{
  "n_layer": 10,
  "d_model": 256,
  "norm": "layernorm",
  "attn_scale": 0.125,
  "lr": 0.00366,
  "schedule": "cos",
  "steps": 4196
}
Each number is 128 + 32 x the weight over its row's rms, rounded and kept within 0 to 255. Layers, rows and columns count from 0. Numbers have three digits each. The size before them is the row's rms in percent of the matrix's.

# layer 3 MLP up, 768x256, rms 0.201, rows 593-699, columns 0-63
099:097118084136153132189127133117183164106148166120137156151123138147079139098138137100150047141133171117070133184144074047164113091144135150228092136175121132117132096102101115082171117113087091
100:135107071117129146143133147100165172162096155168160089135152142177111104131127099084126129127179134125139095074106147223106101091108113141141182145111161114119166155130115153149143095130082144
093:072131152156077149085179132180122167153109100104132155207147149093100152164118043104065121101166144195066126186119118159136111111142089120130155080128135133116121131092138112135097114094134128
089:140115154195183073144151132129116149096197113121099165134142141082119175147144206127084154120102136135145098140105127093154119136116155161169071155164049085133139119120120140086063119136106151
104:120080151092140123071090076137141113090094147154145169089136144083161158204115123104129136126214123167127138175089074100092130122130125052172108051155092098081128118119141089097123109155149122
105:125128051192153155110096114086061108158105071163139190176117104123145105171125159201140114153142155174122157197131059106127094169108127141101147119090136177072116139125103131123077137145111123
106:129177132107160143164106105144155156093128086135134144177108107114160076143112124141163107087162110137107145095107112122130103147133149069163093166092080088131135108136130123137135107077080139
110:089113151115144039124174139072116099155136089090150094108145119133162137167152116112152140158132121139131087104144063139170141134154120119222127139104153157160089131142155131215125122204155059
090:146159163159129130088124110068152101156100160111080163129116124157203169154167162081116159160153143172100146167119118129181106097165170235055123134177134189115143163128131104145118125139126106
091:148153061144101098170146079123100158087132135114162130095101079085100133143091148066134111167197128120120105166106102131028120146105130118130133161120161089114109140116114120091105161171155146
113:127131182148157119117137129115124062097142122133122116165127076126093147117181118133118116087148140117079127117084109138162148126128123139046132133142140126086154102102087129123060124143137092
094:118160137193138117154151127129109171082143164116176194184133121133139111079123117126215178074134081147080135144096072105135113086116191100111122128102170129100123118151118140155171136136032083
099:118100089130184083189077102118145127115161154120105087122100164127066114220189121144107092077079144122145120133124128111154082114122102180114136117132183175188113156179162091205086123110073121
099:125155155149131116116112139133099042137133112142117096132137163125189079111125150155135094111110090106105137108139088116155118209166159131130124139137117133104152141107171128153152219092051115
093:125095145113160156087170090168121190107146090139108112093142131168059136129129167149098145141145151100176096176111135168138105081117112129130104204122191144109139084162171144164080054122171105
099:122100119104218130107103099115142111202102136152130111134083104164134116083113141106091134108117158081163103137063098223116122129152125139095124047118118110085088138104112153159080155151135099
103:154167097207142141114117136155113115175144074124210098136181074157175116112147181097147098133195150112133106121134111125119150113092119098139144191198122099095124107086182073115121147107098155
103:153122165146124044098117151094134185099164101176088103112132091139113165119096151175070120137128184105111105157077127143103105103125198135077145125142091123120115096123114148098137088129144110
093:105127161163102113074112083103137108123101073163108074123113103121100135096136153057135087163056172103115131063116168162077117092109137126083131132092120129134080193107134140115167076085099092
096:132062203189112119179136101178119113120070077154147111108085077130131123113152139047169089173131106141100079113141087118091159141131060110153131182178149128142113144017075161102137170127210159
097:138170149119150148139108120078100110109100127125106132130145092175146098131147112155111169128091176133100101127163171204154157137088098102152200132146156146105087099156154180125116162158152106
101:177106090113142162137092098083141175133146051109152096179097130124100115057107125154115104120135112145116133164145128115115120138127093101139180105143162108086088113082118120074087180192109142
108:113165105115146067131117136114129154168207142090113178180173104170123170126148075111144141131155133166098109104126155139134140120120149112165160086106149047063120191140175058180095154130190121
097:109121122120080124191122095169114085191126173092133147162093090130143074105126208088182169169140184143103115141104094082132091126096167104134089122154109096064062144080110134135154124099136146
096:179115104103179130135097188066105113161176161149121033101150162149104150119042098116134135140114103125126074129089137145181141074086162096068095140108127125068108073110119070106118082170123106
094:104109165141194185136132074160103100102090127156170101075157075169129122103148164107113148134194146067149103144125151149113103114115134112109132155135092055085151110123155151097127138135116124
099:078088115119113122064133120157148037115103099118074129129169126156173130156164147164088114130122121143175116151117141043084113176104144195139125069174160106121085136114118151134099130130170174
093:171102064096163067164123118123138110138127136146180069120115154142096076151132111082162158149113138084154098178130150116181090083139136134125077121154124160129166104117175121130096106120143090
097:122100082139123146124132114103136209171131115114110143184167128139136150123095166109177101152137160100154161145142107095095112127109106143121076099139157153128104112138119143153174112122149087
099:120097144141135111171141120103136162099118111109113131111107129156171171144101113065146178139150108132080138149127060171086107118159162145132121133087133130113199144143113110134142071160087168
100:104146124123119084142110130161146080125084127169083138141126171123133149128155167121086079120113126106121112189090250150172105179122178157081142102149091123093102205142144154144076142135122106
101:144123163142055087171089156149112170103161137112156147139229167152154132185137120187132189093147133073121077133142142061143094102131083113156079148182125102184084112154165122146134178073140075
100:156157139113134148119116058139132104135086105144101180128136053101077104121105118114082127129052123094117110191121127133124142200129089092138119158112130139122120097094136088145118089108183142
101:150082140117131112109120047132061066155045121146112154134114095125065112176115146151133162109130197156156143142117066112118071109117161175169135089128179141168116087170085090146091101089182147
094:103141140108152139144086106156088128144063151150074101129096111079136133146112126162173153136128076130097123156155139160146076110143155137183119120129063136109127089081137131139131141129095137
102:061140118188146128074121148086179089129149176132178140105191056110150124086186144184144155120125095127083134105104141143112102130112138184122146126148187145118140141154170157185117151087070148
106:160074099102155102135143121117119142127137170161126107114154152152088157112111121103071118120098129206092130131107168089128107115076139147089117121131142108129114129161186154133063094154152156
111:116156091146119156137089121117088119084196167145123086079145199108137089166088115148099160168183117144129142159154077160088144175088063085130167194099119093149150123189076083120154126168152134
107:183108103157137153112173144060107146189106126076105119133110152119131148171142200128106137178109104193128112161174103181106141092159121092152193139147128140123137146195111204147125117164109067
092:193118128107100121168110117110124145166159117143144139169131129179167134140101087118153130167149130145144111184094103123146110095068164163176111117133160141157103074132108128087125127074136099
102:091147127118111164108174150127077100142133120124132079112139135127102159133123154100167070096140112129123110114178139140197096092113197140089116196167060155142127092046154098179087146115137140
103:113138091142168134103156208136173173103110148154070158132151162117116119023099177148088110120178102102136131098102137095148094106118119180159120144082147118108137137119112100149148071153114103
097:119118113128116102131044164086136145185133124161132135147150082145141154174115108137110109129131178056085097130153106102150124133120177146099069203093128122129128133121063163086117213146079119
094:137096079147089156161150095128140047166099132123136132124077080142067104148142128161102153089178106113126142155083174085144088139109106122167101125098153083138159148141110124160160105109130107
104:152112182107148075134179130098168110123106112148134153059134176123165133132172105104149141075206076147114150134152120131147135117149148073099151139118087116116145139127119097086102107112099140
108:143117110145146117070117147097149115091132185119128124137161057126107145072113134139138060104122139091086141128146094110184098105174090154084134166084071119171135160149151170135125150079095127
098:151081122119136106107132116157136070160128162152161200125110178139109164129025067091070169098051131083086119158088115099090094126121091131127091058143125109134110091129126128141111119201094115
112:189177140158163122081118080163118086126121125130166095135143149072150205151120160174131151111124169142124107091098102102140117131152137103185103110125080164063122108154162142127087140109126102
096:121136120169193089110160102092162146139161125125151102144160179158124146148129144082114081102118116180120134179133146221156154142190161220088129132134113146164202118105087135105139089205118107
103:153134114160128125108171136130148140140143164157062098179183126100076162138114094086106107101095110132156159154172113163079091140122127157116121158162056124070219126118146109160091139128127125
095:081137100134137124135116118100137106150212158143155088105161120067203123185162183152137112154169138194129107141141138156105123146172129069158113122223115140147123171165144090125120123126138176
096:060113090084151143099130135153154139134184118101121130114172153111186152134161126084132097129111133122091072112111072157139087083128124089125214134113130103173161137166152089078084160085143141
101:119105100161140123140134068107189061136204126117131128120141130082120144139139130151128083102159088170124147124088160137081130153104139095108188076124079145150134120088111179168130087060164127
102:213152186132121129126089138129099151099104165129113102133102066106103063111116132102108128177141096138127033129091136119160112134096131155123123158081134098177084084159125176117154148109144125
103:139123160116144137100093142082149081160159118161111097177130061151114088073117154109138075174139151095129136164152114129100125106097105122110117123153144059094130129147079091128093123158089133
096:121127107155137136114136169138130064139187140173151150172111164144079098119126120162127146162130083114134078075087181104137109124112142045117120140136129117133140092127120136150123146084156206
111:148103083126124123128149131151098158168136190071126105137149112076146099140147129136137078095151131139131089138099133114148110070121139102149175104120099099146228117076142174135159142123185138
099:180128107116142140210124150132146107110175172098135126124116191126140088113180146057115126123136121105103130101094166147143171130102100157123151144116126128116088185119116172099091151200082160
097:110107193153153110135054135091182154116102197155160103139087177066166095176113216116107154140169179214128091125115141078138117118169160137119162087053117097160130088120171155147138122107115123
103:140041088076155092139109051073101100145124088107097120110125129157139156114144079165075122179122159108095110116117143122118063184090082137107051136156147174129106112106130124138156138169033044
102:165101145130143089132146111117189128190118192101119083150222156106129138186081181203121121119150119095108139134135141163114104118119086085152127043142111110133082121124151080085195077142184166
098:120142107110113144093113172103025092168127125089141118132168189138143179188129172202115130083111126162058148096092112150140125152140131078170168146122120113156195157126133121160131157082134113
100:100054131130122106097143146128129118109151133108139105085126150146150137125134114173107124125091094172054070160158145160164115125126082076136155122139066096153157120054135180114121144108121113
099:175080154125092160146108138096125146161155153203118126099119128134135114108128135118118117113173141138195103145147198170070134144143184167105187160055088126150137107140129151124128159117065135
100:105155130137165112160121125098184186127148145138091097132171097152159144120202173107124206127060134129165157164136075112166065157071067166127147092121094119117149119106159171124136206114201134
093:086126103134168140162132158138089136136103086205105095106138147167096111125161133077140125187163192079113056141104147095174142157079109073120114171146188117107133125172134179142108114172123160
098:122140114089105113179146130145111160150068127133153186104130081078113091139120158093135150117067061187133142251108128097132156163169078120128109200113079164084162145096154134108115117151120099
095:072126166102082111064193112117103101109169082134103113126157156127155104085113157150140101121185115175110106100075138101079091175093100121089192098125176152134092120131126118162163157102126123
113:124127143140149108107100122125116072139140149135089147127063119133200116079116153130083092105122116108126086130119037172080160127108132127126171137162096128114218132094154163105123118108085132
105:093143175112143093158084117106119127131088126185144112097124137110113149112104084108148134125168176148118146090087145171131112092065090107108100128140137065089126150141135163161147149121144115
108:190144131191169116063130120106116132128118139168121121180135127154054127102113148165177123069093109131146141109079162056146110151128109099126138120126115157125092094143134165079111147091151104
098:128053140104143160121107064184089131192130134144085183118186117144121172123111173088106104111126046110149144152139110163154059151147122160178078120157127200158106155157132092102130094107150101
109:155119118130114151124126128078135114112163162133111140103095135126106104118085097160164078067123130128100160138157145137122080140096106131100147080144117153134140185098142161103124111151127085
099:129120083068150128109116132044172192111117110157135118149111097095150111199094143099149146110117103143111125143159127158141087153161102180103075164135121171125157100132118125160134118125154146
094:144083156104127210069093125062122142155060126141192126092154133124108086122168101132151108086120111102149096131173108098121094083165135183206133166187096140091206125150106141186119142077125056
096:194120118126103151152136091100198154113134073135134113061152121147198076104129125087115177113154157136100104127154152133098153119152154086110140161161125123095053151050132148179094118124175117
104:102107193095102178149114128138179158105109094110127066146099090141123115153132121083140117137150165160122117129177177144173145117162085103102149091150155156129110161160069068112128154098099120
098:077134135122119105074078123129157073117118113170140140177127158157061171177152071115149091088105086118119144066140090207170167139084078141122173135098178144205135165146089089101111102141160128
094:163073189192122121131158134124097071115122105153177148126172147122170114187160071128159185173150126166131103143124157110140086155174189136150096175130105128104127120056077156067132120139090154
098:113104112103072149128095083152105080125130179119107142111204109168127190182185109127056190021122103124157136155099158183101109111155148178132126125141139087158135168139132081185115152056089167
119:129137137143196140105107127123164133123115098127109172169125108122139143166107073123090090123068142156120068164164142105255121105067079180110138147110094107112129179133121130088121092099164173
104:148089161114141124159123101119070147175133175163154126148105058143161081070169126145086116125108098143128048173100154138113142060167117070140150151039099124126114142117175165144122156125115208
111:130166187097173132097117139114080116082126088126112082155110112093124158086164164142100080179105100146108105139182122080094100128146136095129139146101142117134057174138143139121071115120132157
103:103117131167117134136118114074097130129064137135096180157149105125136127059090144114145102085109133149121107114145133154121105074067156116188159071095133111137094168119098150155165097138083189
101:165157133145106150144084148142141163117147067162163077154146121128094107109127104098118124164177142151125114135188105143129128125088114177148176144115119158089103126093169155143107120093072141
099:138133117137158104167170129111125093110145146134096132089169118152125138152179108168061134104096191123126196116152146119114099083118069118141146117136147106086087135124139154126089167129095132
098:183091096102146089151085125132090140181100095184135148092172089104108154111201120141115147182161133107129079126097150104138172101117122127198152150050158102109140151121128113086148044058093146
095:141125081135075145062117145123102186126114097141199134091173111115163134099104129152088069141167103160116150141144126123092142133139166074104122112112135155162174140085139090120111179071128163
101:121120125097191124060145089114075122104140098127125065122131153092136090140104142164112089062175124133138144142120126147106130125142141149104140098184156139155075125138106142103092123091198144
099:118134116129128077188145084141145126076093101112156136128107137082150105176067206184176105097129147119115117159101123115135150168162097115131126102073112130103083122093122066161086188143087147
100:130156184096124176098103093153151074105138069042154115133089156120087110129133152193115139125117119138142101153093138167177129114092152173149128171183154166084107138024076139150155108142122072
094:103101135088120144124137129123089117201093131168162112175149099109162130113114183133167092174146132165100132153125110120127135103115092128121085191143123157093179134032150155098104138115120174
095:116078100161133062131142101137158123133137116101145083117116146143120165108198169110126090101188157141124177087141093163088095134148132171165157054137138033089171082144122109113145125119125126
098:120150082135144120154103068131072095057107165107143146109113162148169182105117129094179174151050075068076147106145128195134141163125141099136135143111137076151198129113121097131106131110143181
106:113117117142092129130138113061106140157144100152092129105141124174080131132091117077164119154202145195135158128115118174143086141208116110116144150114083152124084122083164182073091125214126121
110:135096157092095141162084117108183140128134176148136155124115167136138129155123161074121153106119134116154090108100098115170104064131124102140174167073113149068177109088131098142134175150142141
105:121157167091098102132130097137106115211160102085065119141167150157108124138168093183143077143118131160100109115099196165156143111136115156111139115149141159129118160139110158112136114087152112
100:114106176113164181133114104119148093110154139120134163136144139056142167109170167166212181149137091089096109137132129098102108086155074122166111127118131144098188170134183126153124111139092115
092:100102155119178064090095106120150100125147139126122174156169063063122152108202114160103140061133105142172111090125127123124151125145135119120161186089137109137153120120064044158108131040167188
096:118134171122123077148153106127162090136136114096104136093088097148163081132120138211159164166126100120121147116104119171106150141139115097141135160171109088102129173096103153134092173137111070
100:153147101180097138090183126103092164138064152148126134126153058111171080118120107134212055174155130162129135112104184094177113144087151186059097114074094142096187131162153116196110145178092103
091:126129138127159099145165126117149217129154138105090117108168139111146144102184125127134113149157094154129097185095061150165108102148138111100116097176171112135120118106157150122122110153108119
098:138162157124136121095140107136117185088098124120166119184205094145125102173103095156048160084124187149092115129107120104120082122119144211171189147100086175093138128138194173124137133108168113
106:127067080130123113096126154131167010131137143112151145096183113114088145204113175123115105128047165090107102066143127121166084168165114138129172182122073135109156135149133140105121176116146113
100:153085170162155132146069074081120120175042138088123134112099149065177141135128143122148138157131110198059102166129135146115126131123098166108118129122167121158161142076153221140092094139089081
104:130101126219122119130163167124123109154110127136123150128160095154147108132166112151097090166116133120084133185172130097194129106079151071145151134078201135150159176234117130127115153151130084
105:124063119110083137158133146130170074149111123174130146141146100097130136065147137135106083108107110130131128091130109078132119141078102131101174154168124114119175110108092150111098097088138161
# layer 3 MLP down (transposed), 768x256, rms 0.298, rows 593-699, columns 0-63
100:138133104130150132137138123133076124165085138074098069159083131165122126187166166144083061152136141124169139138124177037100152098107124137142131100151153132119127064151128114129122140144051086
098:122130164125118112165098159143156132137063113130170126156145162168141145169155129100129119104117149128138139090141090118117141120185117178097109125129111160133147162104128137161125137154168091
099:132081116086177082138096136124153119170093171149145132166096100127115169132177084117127113129104128125134123109181144161141124105202122043139156137115100143145166131139125160138134060093130112
090:108148134103145150155137083159113098193069105125076076126079089140180120018203144132092114188183199143147120138157120119042152061063176040119102083088152143140143102125165143138175139137072110
107:174114068112144057135099092158155113121147150113126130138172102084175112100154188126171091128164135127123176131070090174098115134129111152095078077066090111101139140122122120071095166160156134
099:144122101141043083093106149077116159149080073105145116155088175127117109088123114108105145125131119154145141168154144125162114150144181157134157144097125131098200202156117120148116093141131095
105:094109097157172158142145117138144160104128125122137149109102160157082098177092125109135076118177091093144129100127091128129169099132076116077142120062112126155104085127137067138173117160122094
105:159088116154149097107171091107081104081136070157131086119212109136148120199090135094139137160163098127166130129144153083161170115099166137153148120116180118113126142098184169178104046104106154
080:107109101147097122094128116077172106127130110175111154093168176100139129078106139147137136116106087123155064115086109140135165226112135063150164116145159114137105082118114123098130150098141129
090:144132114123059053176120213244140121104062102171132071101158123060115156157095063154168157145202137126110118158078131143074166152125145090171175081134127123129154139093140155209111142116145090
119:173136124141135087136113100124073121142109185176105168129112178144047132174094084168136155095163134128109149154088080184149130152145188073115125144166122172156147124133161156144089141097125118
099:146127152147104185143130119148133135136148068118136073195139119112074118102102145185156145120125090067128126123077124117094147103079074113146129145168129193192111130159156159128169106105124090
101:159109147179194133161108199124148117124137129166124120130138074173179093137117038067122126120060127154123083188077104191188091125102158086082090158132119110108047173115128092114078055064128161
110:106104061109192095131136148121146101148100088141159108087109082119138156118144145116153165100078206188129114141152143132101131087132114116101179196133135128120131135084093115120101177145134065
097:125112120190136198149127114104134176125141145152118160061148127088095157057196130075078126082095178136094087169170109115115141139133090074133109173134128168125095129135105106139143135076113145
091:113155132133133110127149068132183135143096116085085141110136169105110144179050167137115103110179167146081109157099097112106137164090097090152164147123129142077096160090109142102111130148170106
099:073106136160175155129096137076079139076136090147089156081114133113077089118139148119141114113205165188132143081147097120162142164123097179154131131160097064114142085137135091139110088142163132
114:115102139119136137178131148115138130157192157151071086165084142130184133166132147074108071116105089146110118114127158112079112097105106183148154146113138098062096089164104141134160129125125132
089:155100069027155120124110146132176157123169164160155155139150091103122128123125127149153138094202150088152161184130151154045167121131092178136141168087122111124137143112132143153121178055085118
095:145084125118133146109111114123164093192078118147100146120077121124155090133146137106196099132099121104085122114147158071135139107107181068082126145120136127132148162107086150115139170154142161
085:159139132148110137148147131105092102152075142069147151175130135103150076110155119106108131107135185110111095094097194116118098102144091129140133163097093187054071092132126111153164159077194090
103:163151112171106122163094091115141098114164113125150086126156126151101176166110110103078204107124084083105142122164158129169155136141142127133157146121131093112122114120105147109078183132113064
103:171108140141099115113177140184204185122145122149051130100151195096172130112141100138110152148105199068153134132152103060182158168138147123176139180149165133087138098118139165128135133161138112
098:117138138146141138083182128182132146101138134184147162127099109147177124109214100129072131172145046102186107121160054060123160118152158134139093133122094126158125150140216123105159075171164154
100:115110115147097138113176200195127126043096150100115108109084131085072122152138182130128114161119126113131086137109165053179135059137168132109109099094147112158070112074074101150122098153165100
087:121113143188145152109144109118160154154139175133126147118087113127121119147112108115137147112049092160152159153176117140139162118131138086163155135156149147140074132139141117164140112154084167
106:104121120134095085168135113115151180151167143100117084136113126166123099178095088125118143134232147106124145121106097117136180151084113091088119143137128093139147139166123096141142114173076170
096:137100119104156111187092140122162136176155124149103142062136156124156151095102125139139076088117145110086131124093153082133142072081116129132140149138104121168178139139164098147151061093105150
101:082124143163108088125147097093142163143154151162112118142127131083111167114142088057120149131129050128088099144135043113180118132101117112073099127179090180106179146154166188161121152138151181
094:105110156129188134102081135131130071120096119135093126133122105144107153136120187193161133080108155158117102110128111073090123127148131191090104122036083176100141106101134169155152136076107138
097:098163102124096132098150124155107088097125161117114132139182123143134126107131088139117142122148135099119106164199086139137149149129084099130116075159063141120139108106117118110172189143179092
104:149104136147148160105098126101106062140124159100150110093135161160132104070141125168157099146131114145061138109151118090155190129112183104108181137102095140116115091190202121151219140127094148
097:114105215110132141166169137189105156105177126160090109136102070165144153131133091109135132031149168147103148170126123149117161141132127071093139109098101135140114095150110128084131185094119133
099:183091156164121158114108072144139104123103147073120146091072161153144174120147106091143196151096123113150167135071148142096111111147083172134092154087143121138118063113134119117135100168166120
100:082134149101068137125067153144168068124114101142178148095103187130137078116029114118124127115165106091130084078113153114134107093173134150140121067084144136219140089107159135119183133102089109
106:069145090073110159092111149115079083159101166140142070118165136190086192161109145157128143097163094104117112114099126066135173153155149130074186122111175144102132136158135155089121111135066136
113:157133136068110101136131111160064146145125163150093194113110169020115161097107174115155135144110178162116135094078085144104170163121149121136133153135144111133167148087100152082123126087172122
112:135120143094108139095100121147100127122189086145122114183138197145083084156109142125100146155207086114100142081166114135186132102145065106134113149149159067075124063138114118099111160144126121
107:110140143103103154150167121133123136113098051168133098172130143093136139134083089060194109126138145141133127130105116174066168185142136179116164133138170125127124125089166085141072090131123127
092:116101100118153064171140140153125151123174121134129067125115131165062132198121080143155124140138147113096119089087120169119051158124105110165126085133146152075088119110128155090125122127136140
092:138119139118098122127113115067135149130174110096137121150122151130126115124164149108110094104102079143158167176125137086148147148104067158057110092163085149118160132148164189077072099120126117
100:062156114158136147184103077129126096065127105169152122168144148135109081190149148108089115167126163164080144166089132201086121104118132107145151107129091128210137093107092125055147194133124175
098:099105082141079154077178141181150136093064117120139137124119150118107088113102176113090131160120111100146174116090158105116131142106097193179145164084094153123132127186131117118155208148149144
093:118134147195104131146148114084117107175137105139088106104165160177137121141156132107106118083164129176159172094116133152088135139107112113083042113207140125027174086157102137117115165109172127
107:118132133158147165107142127117158143115113097119059132179166122080146156151157067190157139109130118172184166199172164109184087158151133090175084093155064140124156102110109166134138142090157167
104:165146154122103150151135184063158195122157141084170157144088087138111166149085080166045158160108179095141119095117143146237117077175073103109145109136162115109122154157173124197161139156117182
105:110099199072166130054084147124134108139117152111112166112089151103167156111111141137123167100149126136167114160088104115067150143151178138110154104127108143089127107120085110146131118104105097
104:079140127112189124137158146082135117104203093153123059126126106184127110133117164137164126095108084151137132144064140108107120123122072156131147082083148138166138159143104137127060113106119119
101:132190089148091171137135090094158188127132179111159119154119145125118059103099130142146150129142142119145115126136147134096104114105179105117161102119113191126153084110164126115064165161106116
099:158129108112118163133097085128137154149135102118153156117128140120155135155119148071109168065123119139168135166104106078164133171159206123155127109094060181082155108083063091104124120110132149
093:090066153119122136123174153111097185106229069172114080123133154174140139113108129145084123142100107168068138161148121104074130126158145197108104099167068074108112056166145134116128169102113112
091:147135116109140159107164161153105128126129175156113104195140143186130148162187163170199163137180109124181082104124118106168132159098096116150128131166163132097133128200070119118113167116098175
106:118118118106138106100097191173099083164143193069091108147111114116105095094233082133127097157119108156161200185113166104137113175119121195113149105071128081078099079097112147171088117171106140
098:160129136126132124078166133129130146121110124176155122111135112126156052158152109173143143115194150065158125077157125178131099097094118038142151146172134116121128124103138113103103131139109148
104:140121098108099139070140126179192098114133136126096148157150071148179122112101179127148121145147131098144233128100119133168152102181085084142125155119146071124118150136074121086122167069136159
100:169088145117088131156082170095134141126122157128186135099133147144042090208103129102179127102191114123107161107126082119187126137090178163155118117111134117097128087138075197136115173122121099
105:116119135090120096111086112133113152117164187098172122124046153136139158098141155148124123130112124132093073086070160163093052101100188105139102155086115132150102091145146158137131098154137156
095:114085137108071145132094141146124100119099169173119157117151115107140131189114110144158117112081159155140075051155173093127106185133100152169089141103143131099124166120091126144181127169117135
097:145112109136170153099089132180129107085184143118137127123082183069190200148157112081056128145066130119119154163135130102131159129168146106121110159157095119108141115170119085133154100097129170
102:103084105133106071202125069108134099112152134096114125149141112191155147174155087128087146158101109106077139148126146098114103115070100150166076167227072100164087112118158160108135174152058092
098:133128080119194105141139121063156142158143155132195158146130126101114129092178115112123147066167096183083076152121160176118085085155176163160142148129133140140112139144138121081116146110099116
099:109143087141187087138117123102136152146150095117135130072120126091119124092104152183172101115148158133107147123137088083176130120150169164092119154174055147163099111120082129161142173099088055
100:133155125086128170112110071122122154074115137179111163099114151123160119167078022120084159169140162082152105145168129115114124068108143164143171116100132167151099136132140121102128157160178117
105:136166081150076102091127141148139169102120134098156119079163067218129100155130095084161106153130167140210096153181139178118137128135181092159137153162090149173101067156157103088081110139123159
106:115141127145100134088121108159128125118060162101165127145131145106126077090123081127110094117135128087131159128166150141239174109092135159116107115132156161136118085128144101135120102154161100
091:136162186088125111123085150158131083129116145143108108168069130115142131122169091136116137136065105121150165107146127149149128119087143143096120107096118136126144195092117111139153070175146104
094:103168150195135107146129108140134087099126111126165119153092146210093169086049093191143173095142120146114103115133089170196133087135130123126183144148137147108139084176119100140167113093148103
099:056149157107080096119097089106074121158016142142154173121154145123126140123126129077153148156127161138159137099150071075152143085085124200115089158174146092147152104076113094167106184129094134
113:144122127115153104073121123143117097117124106088065151101140136112148150112199094149071110049109129073127123122109168107145145107165155142103169117132130125081108154159147144106135156113113118
104:138118098177129093141125226166130122150139102155155160119115113102115049084126093116090105166100108184083125137116124129113058126053098134081134139162113183147142148195130162144166184135171176
104:121144124161090100151134171116153122091162128150157068114119150147091067145089160161137165115172130094092118155100082122151092198063136100103081101130179118157099138143091142164123129154116094
102:132102116149184142101079213130094150105079148075073122073171137082072166111165122135114137092150119147186075133164162129104104151128158133142151133130117118143155145155133060204098175144147175
111:115113090152138149159112213141132146030170124108086132130139123146183147170091075158113143108110131167085164121119126163146159145045122127123127109164094170164109155094110157154116150135095207
099:120125184129157164112100080133121101156104068098211111171090123111129144142137138127110175182169079089140123138184108147076094126120141133107090114156122135147109092123118173174072154118178117
092:114101061162126127117143040132074138140149118091078078166101112084121126098086127146188108131125107123121118132073110060067147175153121113134117072174161088107139125125114129095194147135076106
094:093164091169130114117106133112110143115112129157146140107139098090148107163097140172155093156135148074146119096180099148124162100127079124114123165130147190198060121149136127196121121150177158
104:190131101109111134119088128142127111107132164140127079172132117120108082175129189090147083124095159081143136139110150143145182094151075102130118149145072099102124067145095130153135200083140103
096:045155128073133182085123174120128143119111143187148113132100112146135067073104132126139119160121197120062119110123087132135107127095134105136113096098110136152096131090140134114138069119141100
088:097077154091164196074121130178106113152124119067088134105039131107119140138156159152092138081109026090115098091145092116086103058179098093130134108179125148203144105134132126096145101143160153
102:125126113101155076143179156149075120168114082077130068080097079128139084114116180161135177111118123112035098098122130092147129136121086111161112100116139103144137121077162163202141140101163080
117:110118143147176167088128162086151106129135149141071155169112132157122121159120104120083150154099113136109112186122154106255111080094110132091136107144087120118132179126138113117105088070136172
101:136144135101093129128107096117195138108136088179132101156113085178141138123094142111082132147117133161160140146079129159158142135124092176106112128092145103133085123177043172058083126196099139
110:123175161175077107085113103133124103114143121148120193068124147145136115092139140156067133092163179117136129131110106116121136127131124090159082167112124156124105146152094109140073126095157123
108:144127158112159144077136108120166071128085139119155132132098078145094151141122108079106133069134095151118121124167142155177141115116183077168142111101123094088186166092113136175098085076150152
100:083135073154143091118104071107144164080112105128116187198110099109124107088171106130126060166110116124125163132114110137119124189152115152115103152145159155111153166123119155109090119166165178
096:113152143125146093114123142147103146150139145044185177124129136100150126140116186139172083047154089202085101091111093115193166200169114129101147132119130115150078121097220079071152111125107141
100:165141139097128135078163142145145190108104130077104125065141102132080104153130153145140175180101094168109121131131179130176031170092094125130085160095111078158042109209142052116157114167098123
098:169148071076118123113138124169116170146129163154144122106092090123111163128109153132115137224111108110093171125129052128132088061172125198125186154130098114084137159099118105172175122083139134
098:143121146115121163142223128105109130117169134153180122115117143127058162088096079160116130141158138147111110163116118150076121115153140174126158154147132137121099145158104120087131148121157157
095:095131105120135116142114183149160139146166129100127158159114122106134086081116121152133151089116102170019175160098076145116127141157092130161116146118142137173119053167158133057085137115154144
095:113091060114101054091154150058108118174092162142140186131164165106124160063192162143123145106083160147133111108112135164165148136115195142105120121168203212165154142123111089136143105086130130
098:049121131122076091109096142112156119146160093129121119173141114164100075149071148137117127096159116119084070127054115107125081135171112178128080103101138115172152065173135162111085144089162065
088:109172120080143174083173123173158107039158133129126102132090174155133136104141077147098095133101144091147155172103183093072167154095121127149196099119135140179135129194110088168164103123099168
098:169158090111118114100131139110165094136083094196145137155109144122092113125057080187076142144083144074195126089100180139070137104142114134068178108122121162069144112139110172177100157191026157
108:140133162206150145163143178104133074085117170120109129086196118143096123065144137031135173115157129156100141106143117108139121103115123143116124133175070122191134172120149146136098109162115143
111:130160142154065110129137141177135123123078179123134126149125147044131082104100172132158096122143153123109087123151130100092101130173157146122169113181093129169078132119077197134137056121124108
102:189132091138138103158158117118126152097080108095157094104084053087144067111172097119072162138137125120127088122141137127152086144175106051100153045147131138119167188188102053098177150154097128
109:126126128149158137136126183194089118109149095155119141152170130116126113122164130169150155121108126117117096073163124111131136133183143163144104105138196089145150077113141116138126141067121119
092:097094131136090071115158174131099096112092189164143118109156178100105126173151146089019184122139111129095128192138088139089130144115158114150108190117140095131105132116092118148098068109160118
099:146122099071155125102126106139115112075184080088097174157117076113136176129093134084175145154050148063164153135086138080122149097170120161158164129176099095130119140060099077139144143143189086
100:124145114105134163100128121064139135101142138054176131123108109108133155125120076083143076135096148112116149069165160101084066140167089091139100104124123190106162130165120076125142185196077091
096:166139091142097105092151135145121101108064147149096116204101099117150116148130087132141106135104183160135111128117188144203139139132119163144138080056124131130107133099136157125089104153107150
092:131145081105161122130145137131125103153124102175110163141117128106123226080159134187134116109145120140156093202067109123156141177151101165062130125169112121152136142129082080159150103066138175
116:107084079086145097166107136169078146111141161108106093078098141136144126166129115168102098099092080122149128142151169143188128151144109030133077211085124152117115124149161144105147147119152168
094:180172189192109084112106148085121139146146173136149110115159206082159158130131112128136167132118138119148022118074133088131132153205146071162099142135141129145074121097150130130196084087107110
101:119132112104104115077122172130125174101135130160146059078111115175121102159119151099198121145142112131162131173141182127173085152114175114166107143115166075210125067135109076076182124066137130
105:119090155204113150111077096191135125123084086149112209106214100113073119144169145095130121086170078117109110126087127094084121095115128158117153123185088103197093146146114190167117164044087101